Weights of a small transformer language model.
Architecture: LayerNorm before each block, no biases in attention or MLP, attention and MLP in parallel.
Each number is 128 + 32 x the weight over its row's rms, rounded and kept within 0 to 255. Layers, rows and columns count from 0. Numbers have three digits each. The size before them is the row's rms in percent of the matrix's.

# up: layer 2 MLP up, 2560x640, rms 0.0424, rows 1861-1903, columns 480-639
# down: layer 2 MLP down (transposed), 2560x640, rms 0.0808, rows 1861-1902, columns 480-639
up1861 111:079144106112146118120107179202184112111138084183091129090120112116101139106117151152130113146061120146104084135108120099124120118102153126142102141111163103143108149157102168175165079132155079107137094122166127102100146196172117152072047086161102095137158139117122117148049089151185089180160158082092186062139111105120131153128096171184080081092119144148177132086104118164087128104102107132112096114130133137155163075114134139099147131158122112141087143100174198135113088121134118
down1861 111:150138134154138127067120156091116137105159109106092121051117093059126141125128158109079173162055137181162081090113108121144156132137167147112097112113154164145131092096100129117183160158123118203137095178125161175071183137161151219124122068154163099116095144157112108087116123097117136185143170101170124139098158129066145157112086107140103131123143095164140110117101103157115123100098132150154104123139140153138150143189121120125169158162065113135094139139118144059118144050112153
up1862 101:064106113110168141115128164111142078129112155127096117168124138112194131118138078135055129097181114136181161089134091098117084164102151103188157122147099152177145155165191151176098162185138192080185124085235195115163206124115137183113131145114086124167063109159139139116128117117092055161163063146130050121120127133086207081086078098127158157114091122038124157163137148161150160091111090100116121079115095134100068144093081162132134112177148174152079138147155132131110028054091114
down1862 101:175115173094152095187153114143176138132112119124123093141147111110139103111123162108107141124171124137110109111111087167124147159074146164128081145062174138163090161133107156133130142152107085164151189163150169167072168096188208117131194152119110096091079150120079135103158070152159098148156068179104131145132092117106133173054150145108093111097106152096124153119122125123098090180109129105108154104139106110082125077147144118143134142163216124138159116148117142107133171078131157
up1863 096:163057173151149103100169118107125127115095086134122088136158136112167084100181122093163194105161170147073116096159114126156160111141109111176091099110124215099123139093107083151131098114133144129128098165128159080149121140079131138155086123156076122152104108144171126163138083143149104123133135130151151108070105149172152156104113139221127145183137141173126131131144145109142111136126178132179121103111127086149097094095109135109173159169126101111155180133151091091076168109142101
down1863 101:129155147157120117124106112132119124126091085090118116027145073176145169102165182129090136152084110182115101110147124085123182109128088193168114109095184147150120135162163156112129138167159128119102147110140205147170067158129125061110101172140078143121094063115142131139128063104058110102131062123151173179141145105161127164129156180101155103178169174123143169085072150117075167127120117090195070176170072070101092133136110159053137132135100180099133104150107167101139116158086138
up1864 101:159134118144129215147084107174088107168105160128118095092114087109184115158129124135116099065151132106136110200149097165122135106146128190117094140145131136179109086107179085114155088103144091108134112100098103084215141051140123054089146107089038128136093089139090140152150180157094150091141162140137116105127123190255109091045114144124161128117178191069176130144123124122163096103140158155133128128122114133098134158069084111116116138141141137140131156180143110051144111097120173
down1864 087:155173099145099096160071181146178099100071147140135102156091113077150102109099175083128117113176138102165155128112113070100170121130071111226111091073098107171066110164124112112116152153135085104062111109128100154122082119109126151149090101151185142132122103112079108119089158098143112141135116171175108122173069173086187128151064090150133169147116113095136116187167159178158105142150143131168090157091152136088147109093118134137113129158150097145066142141131166136079115133086143
up1865 110:130109093106152133140168160151095178107140145196146100140141069090068131161090167145133132091144114146134114147128115142164117124106171127198086132132165139133152186102151153129116156116134118107141145097136098093125077124149126160155104119115104143161111146167161150120142092048164155091146123129137120145071104146119154138102116211086139120145129082162172124098095112136072123115113126122085092166157059142102154112115161089151106165126189118153176147087094107144119151103099112
down1865 114:143153107108177100160143151083123104136111127099103160095119170082139151165096138105129090100081186125000133150139178143143166188197124130164124159164141167166155163173179141099106170112120116153170143164071156137071076142123150188136080149109151102083169166119123082174126104126118137130129111071097129150108151130109143116084144110164166152120119050117122119125079098166117141095123129109112121098059142086125139113203135098140131148060157138139113091072137138117118138100140155
up1866 101:120121115138147142133158162147103073114118120136139120107123090084101156063129169109121141107127120103068164103121135158166089123137072124064080114174149147109147116120119135180176099111199143147109183136115121125155179087118128177113137119111118096088174146137177163080113139162130116153104107127142134124111104165114138130117110165141108128127164138121189127144131111093148178148125120127087145141151160158154141195120061156111133093130124113152156084107147151193111090130126169
down1866 099:157171083134130129175137153118119045131081103097089110146120099059106119109128100099096103157152156136150133131141059166145096130176115123121171169127159120133104172158148187152115139160149195084133158100176134037146142163124103096049130104122091218113140079119133088064128142130127133138178124161133141149130115165122119149165066133131118140075056178069158138059112143069113142172162155115155097100148129167118082146138081141153162124130188104138135155061161110149172132111099119
up1867 103:148090092168158129094161130149159135085115118107145172122176160098139130154112171097139153109138119147195180117149108166188158139145154133111142129139134151128134178148096180081173131133129158147088138138186118100149115115201107095140083116164166091151104113130128157154137117095106121135118090100149076100197124082103161164084129079179091137146150143114132127147171085179132137158133153139170064193124207183095128108168086065138127148162112155130127139121125153132081149093110188
down1867 106:175091135104123159111089110150124130136119093101152170090164183133167075165168153139142154054134155137165123102107137132142125062171136136115147174178137146048129111134136219137139137126112196146114126135080161089140112146109141123131086103135118157151119176099173104131113156137139078159127142170127139146160155118127138083172065129128082114153148125075134114067187094070147113133102121153115160155123136172081171086135115128116132176161078087121197130097157145127173111142122116
up1868 108:190081123169103158164173136135109078093140125121136104094047110194123116092113151138156184176136120147186105110153135111064106146065142134073142109171180197098092138107110101155120129122224140171105146172178103119157129129146109093138104192110105127134045167154090150129124142102069116094131184065160095189172066191122150134146130185190102130132163086154164108124145106153063120074130177129078150101119184163146097096167060143167134129097070107123063115053117064106178050102142133
down1868 112:163124106050146124139139169166117159168097118156080062155151159113134162192161126129132125106144098167167127096198172142083054104079172162137147091069122165115140148105139132129167162103132133119127084161106100095132130157153094166175088108150146103140137137109117141162057120171164152178106152156181120175141128128121133131115124126134143141117140174126122113145085124120114096094130217134130076175213135142151129110069145104105101094138131087092163145128139117092129119113113087
up1869 106:082118090115170064073122143076097131075134155161117153122138080142128091152124159107154093174179140110126191151127100172100169139135148118105160160068190199067159156179134115083158181112139142173150175137126111088175158101124158128087162089143094081139190124172089097048148103145095135127153101149079158108151136135189078200060104114146130093185129164178172106155070149129104107190154107125100119141068130117099154066157076043103117136154124134124159141164170153188108147119121139
down1869 105:103153087134138134104121159067142111165094108177112092103132139130092161131152128135193107143104124075146115111165105168093139191142066102182074188126145103130123117123077107151146071157113154178165175137121136120112110134140089062110139115147159064106095081151128076075159098112168177099120097162130131085202113167076125130151147130132153156129153155146154118089102138080149114148124109176121115139128148130096064102138100154099075173149143124102116140165122118136100182149089169
up1870 099:107105175134167148123123157162145124068178129133007128142172141126145165144140125134199134165118149171047142148144150125110172095132085144110039116092147151093143119121176098131132173146112082138065127073136165174094127200098164178154106121158119092141051131127131127148171133156165099089155129076070145190108113123121119156164156193130133183128145107106114128158092099148091111143098145095080137143169096109152150173113128093186082125083118079081073104146108107108129155065206144
down1870 102:136130174086137127165202102149178127095177143083128139118149132183117131107158094113071167118118103178145129190148089128070119132112101127138147101131099135130103118151139126137151123177077123112072086119111135092079135127155098192114101143083089074141101117130116160168099155149138155163125147079108118149140123111160174109127153194121171193137107132129138091103110191144142208137133089145138100162206175119130147121071169092138075080122163052118105148085184114210103140130039134
up1871 096:127176118100183139154128159154135137091113135179077119152197108127121098122101169081148102112132181121079084132131103172090122139124124113158099154171130104079170161124127134132152122149123111121141077121156140105103225104042147123114117141130051116151092118105131100138188123108144141081114130097123122141147099163128109144106125130106080135127076162143078145120069118110108112189124141135109166150139087118143167136125095109109131110087104160137091111121109144119061152137124163
down1871 094:110143148160091135164154134131094108115133139137081117153094101178185122101155133132103197131061128140150116135121129128140090085144153198079136143184091090148123117155133109101113116096119141112171194106112145086131096127079105131196115132125122144155142119120158097101079091140147145082106152161154170115197148111134112113118094173124165158169147135110126112093100103212114113145081096172060092207192160149170123154110121146096132144062120145158170084113157176132114173173101130
up1872 098:177158090080141097125083083117157140122121121160160135143116162157197136155127138088087108124141107154102071163024128141168083154101064153158080079126171083116073141056149107159099153146144101096178170154138146169143146102171102091166146103121139119123062138121073102173097164143142185079154124135150135165099086168046147192116103188118171169122115125138129103133125141127157129109128134121109140135146158152148097135098114120124089107121183126114183109130114090112155189092158138
down1872 093:145132096140171097146104093133103106159162161049053174129036065136186165143169092136161152119120100139138120105117140150076108076086166120162158090130106102128199133200116121084122132117080122127160133124125059035140147092135095182167159159135099185082174102060182159132122086126127103131092135155057089177115087080109160102160117133068170142132163112138116100132113066092154187064072148108113137091141129126150094128131162135121150144098109100160172140066129140120124063116133095
up1873 097:109112227087103121175091105170173063149101129146126090142109106132154143158152130099153134108118082200112117115160036130150135134105115079108089064129140103119116125131081092191122095136159161157127116151112114116097092191113074129146096177094141146130144185152141129136171072094113121144063112119066096137122110112101166028114114099147125169112112105102124124187115199139124154158117166178109111171051102126138091130172118131138131152158079133137130100088115137208155099122119147
down1873 098:159111106076184167078136136140108096109159133163160160099151180089101120108175155165159110176133126107096130109132202141140127083116157141181176169138128166124171132094118145127107131118115164159156129110141187158113081100121118157119131124202149125130094112139114116132121079134121112134128149171088190179164105127178151181141158160091106083156201111129127127140049100150133098150087079168114180144124117138127116085126127138148068152157143085138106097116084099078133108083130168
up1874 099:138148116217177135126129182138137163081156113166164178130206119122149162166127133114104105109173116150099149160089088090100100130074162125113092151177158156137118134132123125130106113158136096154166042129171201157142115117070104118135124089145115116166089154137120124122146146088120154098122157123100141114075068050136173092182068152108130113165092182164178135089105105110097114132098178123134072130187181086132141122203176125170166173145154130116129141093084182069158194087178090
down1874 099:159203120140131126116156126113114127111154136121090207170142107180151119138102120106118103126123125122122056154089136132175124196123132099163112103166144097146153148152145106119066163102112181128136103120121115150107090099100181114065122107098173105195089106102083151151141109086109134120109150095102101119095098056139120083162124109142114095134118122126173181108121087103123092079124157125037124112090125126123140064195138154101146140099153147110163107052149120131092169051180155
up1875 103:105127087171136208161126136133108098137092177103110120128140117128156133090149095074138084122178091146073150118102136098139171167144145107111101090169130126091143136142097168114188097135178120082121142114123094145109168136157135104169171151091150139160147133083110131152094113134121132092083157078130150112103071129089147109090106171150165089113117160123085142092144164100174141083121160046097139123155157107119154183115153144099118145171099092134127078184106092170113156095091131
down1875 106:116113126165169148124125112193118097116104149107141200077098159146109139145134114079150129147185151141157172108138154132143127087147120086140203101145192147088171093157138137158108137122175121122130091134136113137127133153177097203149165145140126150018150115105179123121132102095116082121135135163100140167114134161077158125114133103099148100093109091150088089125140190167091100113136120090155135147091152109175103113165093136122091165089187134094096123101138091136149158153050168
up1876 099:143092134158120179128142113112126114142128135136147121186155163164149156187160144054105135190101156141170148124154178099112144105085139111148165117149173187114137162071132178128085117159096080157099118121057121106164145122161134108167200157134109162112118144163138149137186150121144170141155129121125102172154062180100152095142118166109097133139082133161109203161112189171113070132098126104155113133147120163108123112166110137126106170071121053128079155206113112130111125106152106
down1876 098:098147171128138165139107128062065108179137201156159118155095144122189130147134136165097146141128086076185107067095074136105130123156102047123078137160101134158105118138110153101104126152109146147111133118100119092127082047108116117076179159047146110144152131143099195138145150203102163132178088133144070121168100091103185062098117137148117143149171130122084123155102114134138142146154172097103154099108063151112102126141175055132090176118136156101161120144109127070036133132166142
up1877 106:173111158079113109147153186169145163123201119135131137063105129089127110120176167128147159172202177041142092159094143133117066124166125071133121203118094150073153145135110142138102104167053132124109057095181163102075147164148131071139120108157153117161121141109112102084150098155171136100140081141141105166137088085133174102179119108199108160119107159103174131151098066113145145119108171092123165117147073089133136136172165140128104178119137126121101081161121141083170121174127124
down1877 106:130157046160115146121111152134152129091177134125142054155134176136127188163075167176129162099062090155130162149147183182109131163104152132180190120138117152047199135130140144138149101116099178101139110151097088147163100146109090090110095088176133087133157157120136122150119155099037064155059105114067108134173104125216133110160116099080043164153133096151149195157145091067131124116100160115134118173166154125106086156102157118155105142077151136134106113066127111189168106131127123
up1878 100:147137139132150132169106158117134174200128153137151143068137172114169118145164138175162177095138116096147144086143155165129132177167133164097141125159199083102161172115141130182113156092135129111123118125153187185073134118132161099132088076180049167129115175126141129104128130083135074091140054083127143109080092135109117113145117141088090137057120145130120159131129107108104089126153112144152171123161139114146137105167126089104121123066168188102071105111122188060142127113116139
down1878 101:088109121090181152102164091082132026139112123093185124108134039144092142180162128138073085097133119182166084092146066083120087111111128175194145139159142128134106062120149144099152097147149078120145141158140158163134088123104164158075146092126178130149165114119141155116096096154075132100112181100129086155118172116173134194092130122079122122177125086090139040144189185109140148140116160087114120119111120124078108172136164154087119112132182122178178123134120141176111149136092170
up1879 097:119156125103140111128189146188158100124101135089142131111141128134129152152151121097151169180169126137154121130088147154123090129138122125160133123154119101168123067089159110134145177137161166121093136075198119184092112100117116151079126116130161115102152111129155113101092132187112127143101153117135157119134085125153129162104134146115109133135135068113106113123158128155112115153115076109134100096110169159115109066113092145135098153161131124156054162098142157101063138131126079
down1879 099:122124079126131137157161133179122161123190147184075103111081139153152162156100090110144148184146129113199122086146142140147159112135139111119072185158103100046166179102132130112134132104149151132054127118107113102139083175142150104078115131118114132169123132185148134120113119133140189145076107064139151107150192112096134138120140122096118115074131136086107118122116150109153147076148068124062097142081136166159114097140103114155138108174102129133122136160114122089160108174205147
up1880 089:122136138144133124191107161164131103109099134127057101146085156127123182174121144169132120143165121131071131123160086141124112131109154083121055157071074098167146150148101081117193109099109159118137151047123159043214098133093172141116155107141085147161188140200121183090201044112101088105100130129149140140129089139127104146136121197092117133136120094158145137111148051089134153095079077183111135124166135133143121179195139102162090106120047050168162094101113130047102171076135184
down1880 090:155138127154088087165120119205098162147125135167119147103059126091132104151159099166114094160175056126164121071143142073173094117133184085106131111147139161154139084129140147147144129149101125155119160132101117103159113126103134102130145063143143132188131096190113114104106083097109088125134142150115107104150144120094133099128148093094108146170058163201151190158058058100146123164077115129133150090198119136128124164172147106093095131161113107124117188085110145040156146117126110
up1881 104:144108144085095134120106158151103190104091151152118112129120102118162098096111141122171186114088120098088127157172098106149051142096143127112141152077098148126093138189094137196135134153136161142104115210154107188102188147131139076102149120190148155150111107190062141140089143066094101140082063113157097131129098166122090129100152195115172098144174088099111171132109158131138161124106142107122097087113190155090109196173089169125142124143116102119093121123162092099062126115158067
down1881 107:101148139090107116111109125120114150133109084175130149089157131165115144121107121155176104168109133131174154109151159181085132091133177138143102141048114098130137149168139088142169139123125083175138141160122130142147166184099139143119125108129088175186114100154105105131072154078135141132129166162131098114155145140118155138108065123119164084078129117074121154195158187132092159124148141170114059141140118120157103146202132086140129110158142088127053143149164132148145141100163091
up1882 098:134125118099114133145054121112090226181105154161103119139118071098165172161167115105110190134122146156100111155073101090126109126099127149172133162106138162112119131092175081160150137088152193116101037155097094163118104122139123082120125121119101192108140130115138152129165105148129149181132175143105124068173111098132125100125116125089178117179117143132142139096130116056115140085167159123126117105127153131166139103120119064148083134124157167076092125066118143145103137130121116
down1882 096:170137140119116110105088071112108115133152095155137133170110135097120110137145161132054134091126139084152132126094176113159155078121086120151110086166130068161090148079113192079139177131148133087117188023097128123173065130133149188178131151166155115162139142104126149174106106106121118107080158184086151179112135089142148152175174151144134115086129072112115122117095092143079110164168156040135154158104139203132104155109129114169175104123123141110129145080113113141102213084128133
up1883 101:068081105160075112100130147187135149146125111068160089111124078114053142153149058127129149164153098194067105115147138122060121177132169122139129148102127089128081089130116091095131099113118185192134124089097106120145106148095134145091146131135137193092101124157144165114140145144167161146161158098184094151096110105159115139080161150123170133164117108125145071149076130148118168134084216141146144178145126083119088140079110144109048177165081105110121166151138097179182113077154123
down1883 099:110111110111145109098117160113113148130147106050118183121080108142150120146125097090134143120113123107146109124099060144134137040157152151136151111184177169094073133136055130105135117097142131156115141147114163141161154156117114149134156157135122090142082135120127102099115120093095153105169091132134052082178127057163086089180106160121138096157096106105192121119103143146104159135164149155095106104098153109150149188170131140105117155111068122132126178064091116046173127082100089
up1884 099:156090099132120162100136162085105099177129119171129115133062101147179145078098057138175110179110137128109154162042149170125134130136150084127167094180080123121084123114119159151225134137076119152094082199134150157174104160117162122112125084128171148181097093190138086144170062125103097107121202101137139114153115142093109158107089117083194114148153131093096158081130150145108157067098126140090112121180111145110166080040083154144160166108142081117130141158115109146164167181086117
down1884 094:118073157139146112112112084116104102167104106124062215150114112107090174104159098113163168110144128138073092120084080169122199140050135158102113124151141159112114178125135157132198086171148104173127112135137104195100118142114151184117089139149125117179114143137145129194098123138095178136178075079135140121179141107154118123128090121163173102159065109117137065077108129140110149095176093155152140156150164140148127116122123111107103175120109124161125145151160112079113105056100089
up1885 105:176143151134213149178156090097134174094136120107141101113141120159122167137171124118102071154168171178201126133075094084106136099156181137121108152158144152145142145137176092167175083156106069163120113233167164117090157114112081086116116073122118128104100156109099116121083116121176087169195141177113108136140148090158123153142097179143096135073132086133111134133154128124164090126107102106100106133178129173130118115157113127148101120133101129165083138083138130108093185150159103
down1885 101:048176125176166126114107102100190149107186063143107129108095178121117145131092151104073209187088134154153170090119116054133175171121133094110134133094123087222118139161121118161139121108085142097130101151083124148159138158137227040155148138116141085151111101149181153135155140130150121123165126090160084137138154114158119129159133121128156137088107125180147141123136120092139135119131080118140070113118153170186214093102136174133131120172087180146140130158175142132117180152097107
up1886 101:173147115094086125136102096112134146148073110201168158115110153082170088147103102125119102151148107099142168171151139161168080122156165116117136130124125125175112167130155161127074095144113096083139096175095162191126122147119157071112131113127142105139198094166143166086130077108095095105132126138093183113188134124155102098082147109113052105114149127147082126179140083144138077156066161122155169063134074169146142159182082153128148086117173094132090160127149189094107113100148118
down1886 101:091165126125131158122069106121094129086075138076129074166064133050168147093083137140179124204116073153134139139160062109120076159106104128186141137135136149162141092118053131199146090088101083135166097135138152178169102124109177100143130080116144133110150128183145147144109134175145071142058102101101169100142092155192152097092113091126054141112090112132149095096092105128118123131088100129170147112127155088133135096127092179142100082148110109081052096179140124089177120097090101
up1887 104:164129162131138115148146090095120126118123135149169140182158156085148213117112159028094127134135088148137176131114089143148148120069108123145129123124138149119104168107162104149135148140106130091111160202154134111158152156198169145160141137144131181172117073122133161071109153148086122085092148125117068111125149062152106134159074140157133160175185181106137085123118171112078136129157089118163121148122153119124177154122113091128101179108128124145137142102133174139099107131117125
down1887 100:179117148147143127170127093135043146101098134086160121173096153060126099160148144091083068165156124119142111109128166146088146104111103112183099091212155130096065090118098085096107091136165172163122167108108163166103153111182143157136168117175146111115150101094145131119085160127089113117060138152171090082142119131145173130178139143104121130125182183052145113097162088142139110118117145142137121100145117166152142155120145132119134097142124126095096143131126136194105099116173126
up1888 106:135110141083157126133168103105119101142115129125148140155135052108131102123108119145118098161181124087128036133140209120093166140162146159119110165129114116133150093157138135122176160147131044085104116110173144157095098128122169162116098161138190142153089127124103146106102127113108114083143108193111154078081105164137171163145127146136088155145119154174158088134085120096188141081116104098103066151217127100092104104175173090098120143150090094154177061127134130185134150079138063
down1888 108:165083135124091112183168189096154079108140101118108185147114122163120192127142100164084156123084136074138152061111181131137127130110087092088145176111020134136162173128089176185061146101166122121142100122135113140106140185106183128213121100128192053105131065124115153097077085143115134139103122158141160126103117101120092130099083151118163126154152114150140123162102138107176175102146132074160131167123129108153072121132178092182123136150079111117144102138154139144110125131150086
up1889 100:125155088178087109084153167160114108103154137113153092141177170137070169168094133080195073057161072095112158151153140095125094148088080088082098130069128137126144096120156154169122087214145139138091127115159121085155120127159091109094107103109162118212122154136126158115107125153139174115109098129151138124135125104127243085161149134148142163100133169075143144193119117158112097145172120135126136112138171106094123151133100158096179125123116179092098097108092172139127161118166179
down1889 098:123136134169112142119126109063097149051154161076068160108147137129102066139107129149154066098142156120088095109121062118082127121090094107135112141126093174173154141135163131090119153113182141209132102132161101149152145131090131123160114116135128076197098169066068169123094128091103112068124148177110082163092046097116118158105141118066155141162135070155142147190077047066114158126198194153039140117158134093106194147163111122112133132123142141106113129179098157142119128119246152
up1890 101:092173127143152147118077127128122124107157093080120113106173121127162123140173117091140122096120124168122162116107146111081084163094142109124103157158177172154097112095122086129153153105124151052154123170177122144088163135119160180178080115131140149119123136094111130155021122115129104170113160164169131104151123174122165118178134141118063134165103095139129117104092189136145208191119135096175119106149139112099154174151167075126142145105123159154120097065162112112140140075068123
down1890 099:122136083135134191128144101076134098157123074102132136119107134085078145134133100120127113164109133110105111134039111139107131127168145166150141177137162185069158121094138117125151125125108171201097081139082080152129131107119124123133126106072084114077151171144104110077208142129110165075127098138166075117124166160157133147101159103153138128106110180109159137129183137050110102148108125151118123083065065112161192075090115085139146166176121099097117104137151152119154136214162123
up1891 095:118098116135082143129128237151144184176128142095084120122097228149170144113118179157130142097149129160156077089130083071115140141149131057149139166122110187133114146171140101087162127136197120190053177115068131138177145130077153178188143085121145177140102082100142145128060099141145146096166075082106124154141140153108165124063091075140164129075162074075145118140133150127079145138143122139093139075100148100101167144081119142095171121124157105172114102190114165144113095161129137
down1891 096:135129105139121181077150165158069141189146119101104198146176109123088170159134120149092127087067138166137155155089133183126111133169123160126140145092152114105162121102144089160177110165208187161110193107133157122137148158101143176159126080087161172143180146133109069075106152115190115105109065121152145175167105128100129074126149112075154114126130158079185154069098058103094139140134117132159176173110123107141137109119095211126155093142128125139116125099123158079157170198080047
up1892 090:101132152093151151152087131194127096156107123133131110097168141085161100171137148103147068155157112143167075130135164115154132132118096110104114065132148132169147137145082090088173132145102147150125138077129117101158087155082115144119183146134100128092139182148170105136158083106161162154098060185133150132128166097146164090103132154104187152136122128100067100124167132102104123090135105112109157139131141133084147065120096176121110163119081167166101122168110151136177122190109082
down1892 089:079093220109078108103111117128118105135097122062137064068098038108136124115134154153133091127056134137177139117130188098135106109117167170160113086125125176100164120122132167068120090097079103137112103126126101114163068145125076149131084073109125126133103112167135165184105204178133158019160063125067107200125114101113139120163154111151070104062103138124149101146075112156082145100120129124153123141111141156098103103122110121149112141149139130090205111126151143132142137135158091
up1893 101:125131139126110165163169145126170116136101089165142077127128147112175105141158147121098177157125113145148135134142135142157078106155103133143093092115143100134058109122161151121136090177137094146142085114173200134098124111163095128109114116139142102163135058111126178131154070147193153106155126102123121132146110129122088114093161121107114132184166141055097118102080085101139144070183134149123145160156107113143129131075195141160137094128121114108193113155128076130146135124161081
down1893 105:136113160145160109088085159056103113157093095126128121063121109174086143130141122135120174088145126115128016160167152155153152104135075083050149063151190073155076160209157146154076059155156153072109120130095139096111166166181145134118124083139111142152107123144096089152110083152120166133154070179144125088113109145161198150110078126100200120159118115104144066132111136178177107107209118049156122191108081124111130075157155089096176137124118120112130150069148095114112132092170135
up1894 107:091179060130131173161169139135161152089139118114122132110160158144129108171136080065126172091082167119129162096093056158119124079130122192198192127072084116121145159125157120168122101134160190164050075129169087130155086128194077122108185122187116125088135141111115150081122141127081165094084162155118096121169164131084083163118098124104086126126108161179122141115159131111145112190111102183158097160138113084090089175093065138061104135157070109123121056137119081147141136112130116
down1894 106:126143107053129151156175092131123175096144103153146112092155148119124077140101102158128141072133144126151178066111174074128134106180121141109172153150092134153187082178092140129141116165139143190113090080179086154098112158123113106104152096147153119128114145108122140119130092109085136134107108122058125085130145030113146136125092133140107114166131133122143144102111042147154115152044157099120111158151110135101202123096107135102104170111104111148162108080155137116101152095092175
up1895 100:079142132112133189157081159154125138132170094133177207099109111104168140129121128152051079059142156113186137059146182207165167142104122156102148150083124108116088126186110102139061106047087162089119110111127117141071099085049110125165140085151113059153101130149096134117122111139184085146115084109123055127107083098115155139150139098164163088095111148175193103149141096096090118127205161114102153107133133143134116115130138078113116152115139125096134142127128161077157125111165087
down1895 098:092135083140136136128130147075099133165126093181055150142199143144136149102053154114145175176150131106150124117138113134112127126171197105116147117149131124141096087142089062165097128069158125120128107134062127184174143192189146132168115070083155152077157102104071100179213153104085138167140138105183113135123125098044141134133131088073088098076146175144136139219161177122135113167150148067152158102121090137113125083111133102157156105189165128117088182119122138082150162088144056
up1896 103:117165074108114037105109171147188058081099087128115149133149141184127132191136106163112134142142065150157155116162172123099096133059124117164065102055114141135134115133082077121155153136141102120102150081131172120106151132140161143110131175152098115155128200173171115120095057082168084163085093134097109112085158143121152197149118083116143147086119005056123159189118129186129131117103105083106122151132180118120106131143170081106120149129110139107112113065107194073112157053126123
down1896 097:107164087165120146098096091169144097101100167170063161181150173139124146110085118190139090119070128153161074089103158179122150159116112132093101111052108090154142083170122138117163143118144164137146180118109087084142132097090088048143077132156109142129152191182189174193088093086116111158093121150145053104128101179140159107153123179161124146083153114117115135123144136123098120134179178131140119140132115151177102112137174083145109120137128148109126176148078131108124172062152119
up1897 097:170111093152127116148149108104122126059104142130180118148101119170109125154102147110146123137172158135112123082157128171135143137081113076193162116114096136089122129153083070123142177161135087141149112103110099116067131139115086099096160065163152100184079122121092079152167101145066155094098113120171120096071117128165122210174158165102085130132154155050133089126133160145143101126184143100163148067121139122154175131128157112125141107127144163103081139073119166125114124103192146
down1897 096:140133104152135118088134135107125169117121167170132164088062188177156161138126081104214143131121053151089109103221136077114148138103143121173129134141118133140201115113146131134148152157175141118126138099150089105157167103102237108126075083108115132067122103121087098078125092075134165088159132145144153151089119124169124084090135162173111095125143139174142145118138100103118133145086118136102111161131085095114122168131153100157108133155104103168058093067106141102118133116114110
up1898 097:127143062139104114122155127134173134125130094183121070062063093135151162136168163131118131129160116140162111132132129113149109113100145087154155144155149154180128136152094099100173137116105134178138154134104127064087119138142128211142118150130165128132134120184133116124089089147154183114102105172175086129112098149169067152087163090089082120084141135125142160086156162112162089173118161120171150111177172110189161097107185116108117120121089074132097116115095108200129132113129127
down1898 093:130153150152162120096150113049104131055167185149114151164158143168122142122120074166174148066099148122101098093159123118150156115112138189109093158126129146071096139133152128163139145151143185137099074146126186107141177138145095136141149087074135164068130142128080180121128138203106105116100158122162147114150135100134159105107164108136144129146137142062101108090162094162078159134156126172122090143086065148097130126082117119163186119106132142117140124136149098125102087098121168
up1899 106:125147092145164112099178119155133099153125127137143093118136113103130118141153149124161098149128131059136122125163150134120123119118109125165138125075170140147095114067101103118045187193208180131157074157166172134121105122152127113110118091107140154098078105124156116149121147113103166141172117101136127127125082143126123184135121139093122093139131128184045152132116141132143139151085153094125137117118176138122081121090155168088067162122171168137113120082112093131097104101148089
down1899 101:056147097212096188127178159116115084109171137096134145203202145090085051109073210147122133086095190164132168171115163105098142155124092229163139104104202150127129112087094151130115162163128172172127102155141153144158074126119110166150128136073137168136118115136144132169120105130119100119147106150165114137144145171129120234143185139148124095117151135138135139149099139146129127096100108087119174083159098133152197121097104089094167101160111110154166153123067195125134115178155138
up1900 107:158136148085101093156075158136123148154134127109134163126137151102151143084078161143114107140103118144142136085134119114101161091171125140189124138103168125080110049154191115170094104128163097145101139076201149170151133112104138148108120145134134119130113120165162102074092126118078124104103134132116147146091134123117118079092131099125177180153124154077130165113094096131104097137173144151068122118110094139135132077104090095108056165105127149142137112103092189129108149144116182
down1900 101:125126135082151073138062110142116139145108172143089180067105125123121166159063142180114162117053095126130171097076123103086143122112152161119116113113124081143159161065149106097105127140161128132114106139223059129147089118129105076187060109142157114155078103100101121087151170203104127121152146162101118127198106169109161123101120127127092149115179103096147116158104083066089086140098155128119179160143157110097131095094112083161112146105138151158122102148113129173080164118146123
up1901 108:122165123131134131129071168128089191150088111171084114155169150179188132120157111159155169145153156111113227181103147102156111180194115079180070139076163192144137148118125154136162191098162197134077090110109158125128129158074107122133102137129070194126127166109143093119176150166123076158060149115037139144145142111142103137120086097147182092121160044150124127130137113139146117103107134124138097154137104154125131104133106083090126153156079166170181148133103097115150177103194140
down1901 111:100111041061191130100129113140109122141138130160099147186089076140126167180126158096136106180104190125114159166131143175118215058174147087117194160081103153106134075086178177130096137175100199143172168117117125136102152148162150159141150121112110112165068138165126171158176120105121099114111153146106083153091080082171087152102115132119136126101129095094140166114105079165132120142054132095147132140086139169147098143107129099127112131115151158128112126132183100109100091094151190
up1902 097:142116107108099165103153157198118155144175144157140099140116166122144097109151125080086127160168169146145180125133115090113099162092122127108092139177124069086217148124098166112099153107120141171124130139126111212130080129134099120115166155165098132165108192139130134081137147086137121089079181149106070108132138134139107189148109073166095110090123108156133144154086141137120139105121095136167114156169090085100060108115095154124141112188095159110124135110096087132195179141144101
down1902 098:136165131162136140099121183139078127151074135131156092111121147107137160121089105122129174101084138129137089135172118105130133140124094147151101106074106084116097129153105115157168164129111190107097178114170144117149146090172112183142121100149135106107164088093166171115150079183126161075152102173109132176152148146155102054099143113169078146067151192182141134132131074060113122163210102140126136129141081098090136070157082143113113090090130104097110100058061106110140134057108040
up1903 080:116137111142106104115090173125129144160110135098153136090122152115125144149094170093096112146151129141183119158197113134134136094114106117105125148135086171085142125095166072133100139137149133112134134139158104131190158116087133224138123144138125140138107050151113077103144140191161081105116106101108110094149071079159207151100083200097095127140062153128128119148154112115149181082109079115164135180151177134065136115105081169096118167085088139128147108131121118130158159142139160